Part of a small language model's weights: RMSNorm before each block.
Each number is 128 + 24 x the weight over its row's rms, rounded and kept within 0 to 255. Layers, rows and columns count from 0. Numbers have three digits each. The size before them is the row's rms in percent of the matrix's.

# up: layer 4 MLP up, 512x192, rms 0.304, rows 471-511, columns 48-95
# down: layer 4 MLP down (transposed), 512x192, rms 0.286, rows 471-511, columns 48-95
# gate: layer 4 MLP gate, 512x192, rms 0.29, rows 472-511, columns 48-95
up471 105:114105116137120136135136121123123149155114100103156105143088131087101147145128145123092048129095071119156133073072125126137139115148099104045084
down471 080:079155169108120116127117124095113107112136115151141140136158079167164134099145129110134152144148154175115105120143141122094122106118112136152156
gate472 094:100123134151136157115137103119099177119130135101104149093104121114116148103090121153127138148129113119128127130139179103154135086103132119159131
up472 088:127125107116127106112122131085106178142157120106130172118112152086090147135110137100100133136115127124115128113121090135162119121117137089170126
down472 096:153110134130147107120157126090143091159110110142122111109108091143119158139114153123100151114069100149129096109095116165140105151091136126136126
gate473 098:134135133119178088120176124128160126154131105138121147107130133124165153103137126122135150075069125088164141118094109088107105105132097123124178
up473 103:122148133168104149114156129142119124144115134116116119104131163160146102138139146105153145055167129123122151101121104143115118163094109107095130
down473 100:095169160174117133149110113134152145112142144113140130162108113120157139118137134110137145106101125106115137138113172140162128123126136157108123
gate474 104:132134160098099167129165110170168136147128134101167170128107113103163115108124183129141115157117121156167103151132181143107151124120083162159126
up474 109:124121124141142090141122150136169111134075121099196144092140139126089101102133112119087127147173110125125146135127095162145113118173119132099102
down474 108:060103161169175132100119102146171134173169099084083122150130122137108155117147090135101154144133103122137140147097139134141163104141145146143108
gate475 089:150083099112107119184153117144081139123110086121111159108136105127169130124107122100136127177153142121124090088119142112157117151120102148114101
up475 089:142157091124114121161148134137105109088106151136064165123118125143124130126147105115086088127137097176127129092182165086108148132125162133123159
down475 093:102143151133101157143151122143149100102118110119086139126102141147175141130121114123114146180087089106122124098139145106088117103126133136143139
gate476 109:117139130101180152118095187172150116114155128145137132143134125171140123173145087148142119116089189102105129152145132170132130120154143137092117
up476 104:106108106122118104169176131133128162193110093107094125129140132134163111103130201127114126178098135121096120137144132084096078120108093131161100
down476 109:114095120146144124118146115089113167153155172131143182113120121127169152113109150085121082100132153109096090116155148132121087147115190129151145
gate477 096:139105142158169126141158086148112121139131139127174166094120108134159127117142120136128124101158127086142145121137063119133169140121152163133120
up477 102:117128107140146146115139104172115107130115123163071161170132190121160089117124115134167194089114157124103142146140122125135145118135137152125121
down477 104:114115104133113127164135152147108088109105137119102123134120089111106151120114156130094122097099116105132176098191097130101141156109138139122141
gate478 102:148124152110145107126110132115140112129131098113107148150124132114145114073126154117088059122110150148113081108143124151090088133091128148165106
up478 098:142119084101132153142142139132138124194148112135141173123127171141124171173185150096130166102113126091152151165132101117160160132111050139156138
down478 098:150100126132167111162166111147105158123148107142156178147152135145142078118097151098111153150107134128124104094182081123117141131109148108134129
gate479 089:109088070116111126147132125115144129141118142105090146117128164120146137109082126102136079095093129106120117081165105099108132150138152108101119
up479 095:128115115104139186135134153142130146143087147150104141080151135113148082095084154132105077148131122074138092118165113106086120145107120154115177
down479 097:168104142124106139130088116119132094119110133102114121076150128122126135107113149150091152177134100154171091118134099139109140150106149125122146
gate480 100:128117120102134112110152108098142135120070127119146121142131136128092130145131146074130109124088106112097101119124127142132127136079110126131142
up480 097:108135129105138106091083106131136090137142135168104136150111142106130127079115087162115160155174108134111084139131136162138149140106119166106084
down480 103:146143097139144146130100132130090115161126123130110142213168152098058150097132148122094168146180130150151136160095140179130130180132133129100117
gate481 094:137117142133074127164143116115171167132144076109129128128100106155176092152120158099096109109144091117128129119133131163144116116144134155098105
up481 102:116164116157131106131122173076103138141107122129113167117119095127131113174114143143110111146113095118147169147140081137153151133147139122121085
down481 102:115113097130112099118149083144134167135133110121104150126120159149091164157103111124106083123119109118132129172139075153151113169124111161161093
gate482 136:119149157098171135138140128090129157089112060109140112108077147126158144143114136113191095081094120137111104119116135150126132075102105092119112
up482 134:109111124119127166133120126136135187113121070131104143088142139178138129143142136134154090080143112100144124139121146168174140099159128126121143
down482 113:097127176160103153109085112137130130092109133135151039119082099116145125122108166120144106139075106150120140139126114104122129108111080100140136
gate483 088:141148129098108157103122134125108116128129112141088127117144120146103123076131120146105145093150190163113111136168194088134117142158144121145163
up483 091:061127122127113116190099106174147111120151154102098113135134118108103127135126120159107142119127118135123137117115098127100101118134181157154107
down483 090:198126171142151126142162112179170161102152108131099137143130126154158075113121160103150098159158145133154127150134150121121127134145143128137160
gate484 102:173112123118155149047138139143141099122112112137151128142085118161117152135112161121106111115153102102133115136154143105136113172146118140115137
up484 103:124122154132113152140131124137105099059095146152140154156158138138134075155094123140124098135132163168101101173113146147137148125131133113097093
down484 096:141165129102106160134149134132139185159141111153106066171179129150117104116153095159137150087108156155110096108117098171122136073130090119169156
gate485 103:091144133097143147121097116115121128134079174152158131136125137124120162157098099165170136101140116115148127069134080183144107101075129093155100
up485 093:113151169134106207142112151111129154136111114100079150135112137129141134123150146067127095167169133208148146115139155135142138149149129083115104
down485 101:111151108128111041112131153096134148116121155159132101104145128155132096168120111105130122104107139124109053103176101172129109130125118131118160
gate486 103:116101120145098110121158127112099122128148136097142109150118127132133180122122119156126121128134122117120152136107125139163121094141148123122159
up486 103:131154115149165101157101133145119083139114112150126132114125154150141159102103113126140149128152091075142137148134115154124161172161125087136156
down486 100:112104122121084159166141133113146053184090136145154129109095167148139141165139122125130129141130118104159131144125056140127135111158178121147156
gate487 099:174140158141086101152174119178116139126124110104141127104096119082158119118143156153128142110138099185129162121126147120087133139111127142135115
up487 098:120148119108157143070133107088166136099138107132111103117098112103098121135143120163102127115125170153160133088159124159168107160143143126120131
down487 103:132140096111174161154144132117114158122132144124163127172133149143127164123167103095112098129138138123166166127113131138129135126202112096133136
gate488 100:133141152117138158149113117119102150195109096117107133153155125120109108097146173150139115177082160140149173160111107144135147127105094129137144
up488 100:121145155106122117078162138110153118126147130112106133132101146125116113129132120109110135110126115141120064131146119152101112157124140099138129
down488 097:111126128156158137110109131122147119095170095188136119144114088120115116137154139131152113144134129126124126142100157129086145152141112164153156
gate489 100:115124095156137144130100136106123127080143125131148093162151126122145127074131178078118117114111128110147179122123097107099132078171106094113136
up489 100:124101130125132144105094141079190150146153097156128151137144114115142142125108102138138163166149112173149186110077158130153101165131103157116141
down489 108:128066121149109144138118131132135138113119078129151113146116139108137149140097125060144107099120149123151132132141121135177121159136170140133151
gate490 105:119100119143133106134174141133120140136135107058094148142142115114117159148127160189152144184105142154144122130155130115115100139132051103135124
up490 105:105127111145143149142119139113143110150163160082125096088136124135102130150082145149119134128160115148127103160121111116138179143116150101125099
down490 102:121078142165138162097117167117154129140140108094099095135121162122104154123157098151135111081140123135119155150113126134109149141132106116125085
gate491 105:122193095120153127123138088139143114165170086154133111150116152179125153112126115177103111122142170163152097137073114092112163108110155156168117
up491 108:100142131112157111120121098095117144163153115132143152119081128120114089110138134105158130145155135131139121144159134118120111170109171130159119
down491 104:164121111113156080126104141123153127140122158080056167132112126160161144095144127139172163126143155151142129146123134100117105177141139127147082
gate492 097:107150172177092099121160170128165149124105117129059150115121108129089142160124120113139127091089148097093163106124124151114136142120112096141119
up492 104:119096119091123102117151069150125162133172150122161148120105098051170162161113113155132113140119089134126123098096161133158168142139122162173112
down492 097:128133100162155153124124146112099091108137130120175096150109138137146098095112194160079136117150162132150118126134102076119125130156160164149145
gate493 099:145135125140119107119085158123095124088130123098116126120113103145128082156138087092117130099113125132149143138117135155106139121130140121125116
up493 099:103170155138119169134131129158153131103089130139092130119142106133121174125145134117115136126125115107142128140147163140089159161120159130140144
down493 098:152152087110138141091166121139167156141144113145086124145144114152110130115140173173121127134129137116150135094095170121125128105115101127092106
gate494 099:085135126111194112111152141109102105164171119107108126171142166116144141093103119126131133101103126128135157151167145101158127131126124158101115
up494 096:135115092104126117080115089143103090121108118161136150130142144153118119060108126138140094145105156115153141142133139112100163108135134100113120
down494 098:113149136096157136075144119113159137145157116172120098130078125147103135117123157140142133089152126123171162092129157132125083121102115093102096
gate495 105:143107143077147107123116094121136150121132144166111144145158170109140101121139112110169091096095116126125131121119123151117111164089077140131107
up495 097:127135140150110130146134070126169116135161147112142110091143131125107137115130093171127140112110122174112114118112121118154148106158200072155155
down495 111:127141140121100153148135136127104117133121132131114143087106109140158160107105120129108133165109118150146095117109120156121161126147121126121087
gate496 106:195173105140118127102120139099149133110131136144105168109124128096111134079140126177149134098157084135163091110141121138161157158134096140164099
up496 101:092152152175110101098164106146137092122101147124113153098134131142158159133104086148163135154147105132103122131142152113094153096094177135119143
down496 102:132187124116135130144189097099105122111102121123139131135156106100143130124120153129110142148073117121109138152148125146155122139097147128084121
gate497 088:132114148118147145103110117146129112120127120117088109118097090115140185089103114123122103153159114149129151096124062137144143172112154119096114
up497 088:142147158101092125105125094096169115166141155149146122145145102095140135112130156123120096133105158135164127142096104116103122123151108099111144
down497 096:166131139096132084156149099121163188126121141145145160157163114143144116117103124133107103084111180146107176120147160104095117098136123133153160
gate498 090:115115133175135128103119109148119125093143148141130122151098103119138130122110124112126116114144151130127132135127127199157081127171111131125193
up498 085:121125135107130160118087154123125181144150108131131059119094086133109149044096135146173083118115136123076153164103115113128133119108132138131143
down498 099:127118168146161106155136124143139157105139121178102120152107119142127120096083108153185179119093142104149111144137116132112112098152127157120108
gate499 111:155115071118137171167132120104147110159106107186103155129067103125137108097109107117120110101121124130118143095168120148162125128136122104084139
up499 115:160148086095152088092125122169163135155165118105141123126109110122098169132118136092137120118149125141090110155151134135105165144116142096111064
down499 090:173109127145078146150148127143125117119111105133123151138110137109171178119133167160110133140151128127106152132128096134137120143108125152119143
gate500 098:158187120127132112149156103112155168123141115157067139125093147149107121067186134120164125152139095191156111143104119128093115105132142144116146
up500 100:070115163189120132130143109131123114114143138107111169127150154118130144117108157106132153139118125177141143173144123120099107159140126151169148
down500 101:172113066116084121102131117110080140108081100123192140108172108102114145173162086107121080099128128154109146148089134141121092135122113151097130
gate501 096:125096124157153148115146155144142118140099183111126176109132160144109125144126119121130073106101115125107124148135130139119135124103100120131167
up501 105:148112171186129126118114142132108111170144170097097130045116169115119133094149148132119137132110124130119129144129105115122137109154121134095134
down501 101:175123154145105115157094125128131111125119163128175115092154128140089149072068135172139144100124135125138139090121118108121098147089162124113102
gate502 096:136127084193141127170154126161128146103086142112159136100136102092158101131134163147102127115145074091133128145120123181129144130115109115120085
up502 099:088122124178142120109117099153124129163145165105157140121150110101144066133123135134131115112194116147146130164131115137158115116114121100085073
down502 102:168116144118129087130108130110122115138130158102135133142139093137131114152140100167105137166116194153107133135113147130147090135107070122111169
gate503 091:164173119122115125152141134136135152090149139117088108083125151118128128149145127103117172132115120134120154110090107121127123085127166084093139
up503 091:120173137113104139110180118117124139183146143106138162124167135159132137107112096141127127126103131137128097140148088128135158120125111142133123
down503 090:159119164134139107107164143095128143145081148140144147152183086134144104198111140122152114130126111112107129110129138140131172125165118154145125
gate504 092:129123137124117123102123125085137108119151078117090164129150083142078125150115105126151145129152127177112182122134135173143099123127123124163130
up504 093:100131135127099167163131131128142119166119141100156158114086128088126112153141143141103103154132131107136119161098113094165160133101137140072100
down504 091:158111130126160105138125133196097133081176164142144152141137088162114118111124114126152129136113118133102095142177120151131132152108175151124116
gate505 098:167134114145123129116112134109160092115111123108119139172090140123134150137111075148100121159147086170119174115141117146168093140101094101133134
up505 100:139145125131089153120144126102179107074103138099113116183122121158117108104070118111167138124097137169159159105154142150109083116099085092126135
down505 100:141074113136075170143140124111114134106112136132114108103095112134128149104118084130128116156068098126172114143122174124124124145143146141128154
gate506 109:125126129103159092168156118145112037112146150114121116103154153141129085169149129150124150096122109087152100092125148179145165199151117140115121
up506 115:177135146134111149075141102149142157150123091095131075137138088143130131129119103156135134100118161132174129143129118137118101107170089111138134
down506 111:167155119114145161124150163104131138183107136083143116167157107142081133134123137138129098118131142140146153138044118103109150134126139084109173
gate507 107:118132112133098115131122130159115115155144156132163141119124119113118103111098105188187148132130150133135106142096125130109125183113147149141070
up507 107:154142146131138092115147116139148107117182137106123100162074130148184119149122137184121091124139115169088136138170136122151075143131135126128092
down507 104:124141131135135162104153107128146142146117105125095134113151139132107137121180103161125141152163106122119124170157120144141117186128137140116122
gate508 104:144101106158112123135127106127147110149156102154119092111133129113129114123144139071128126154099169122144104187108196129194087100083143145125125
up508 111:086128182084144133104133161149112134080142124079157155147118134166115140106123080122138130139121127103117124111143114110081153153093162096150107
down508 109:088124124134158157140117158140127089108148150139161128126153137133105140122107162134090135122097118154103138153179120114129141147149109129143141
gate509 096:138132163141120134136161114152148132147165107114128121138109114138112099102084147103105093121121093121171090140104140145138163099182125111111121
up509 095:117134185100171148144114119125138179111118101120139166147115138111135112127101127140115111140156117118105111171074136119127171089140128122116116
down509 095:137114136119124121077136139123137152128118176156080131137128092133092146124136099143088094124110112149125095143125130125128143151142130115130138
gate510 098:177135099114117114120131138144117107104129089092072163161130139133118094065119137134119124162156117177122101100140141115150118081129134131141115
up510 093:089140126123117151130122103128086149116112091129145135099130138127107076139110157134116076091140147110129146157093136136107121092075118167110163
down510 096:110141160121110197096113142109148118125131165085095154147111147154137137128116108150134123167137093124131105102124158150139118075155093178166159
gate511 105:141105110131147097138145149090098116144172118127112167108158159157118117111092133136129111108128141103149106123161134113142096089143153106106112
up511 108:105143096158097175128102136162079102116156096150118091120148154114142112129137133126169150120103116148169115116107158133158122135133093145088118
down511 105:061110113140130122093121105107137163075179141135108161125134125092140135146157063107105135100141090113103168116138138148117094162129121130123129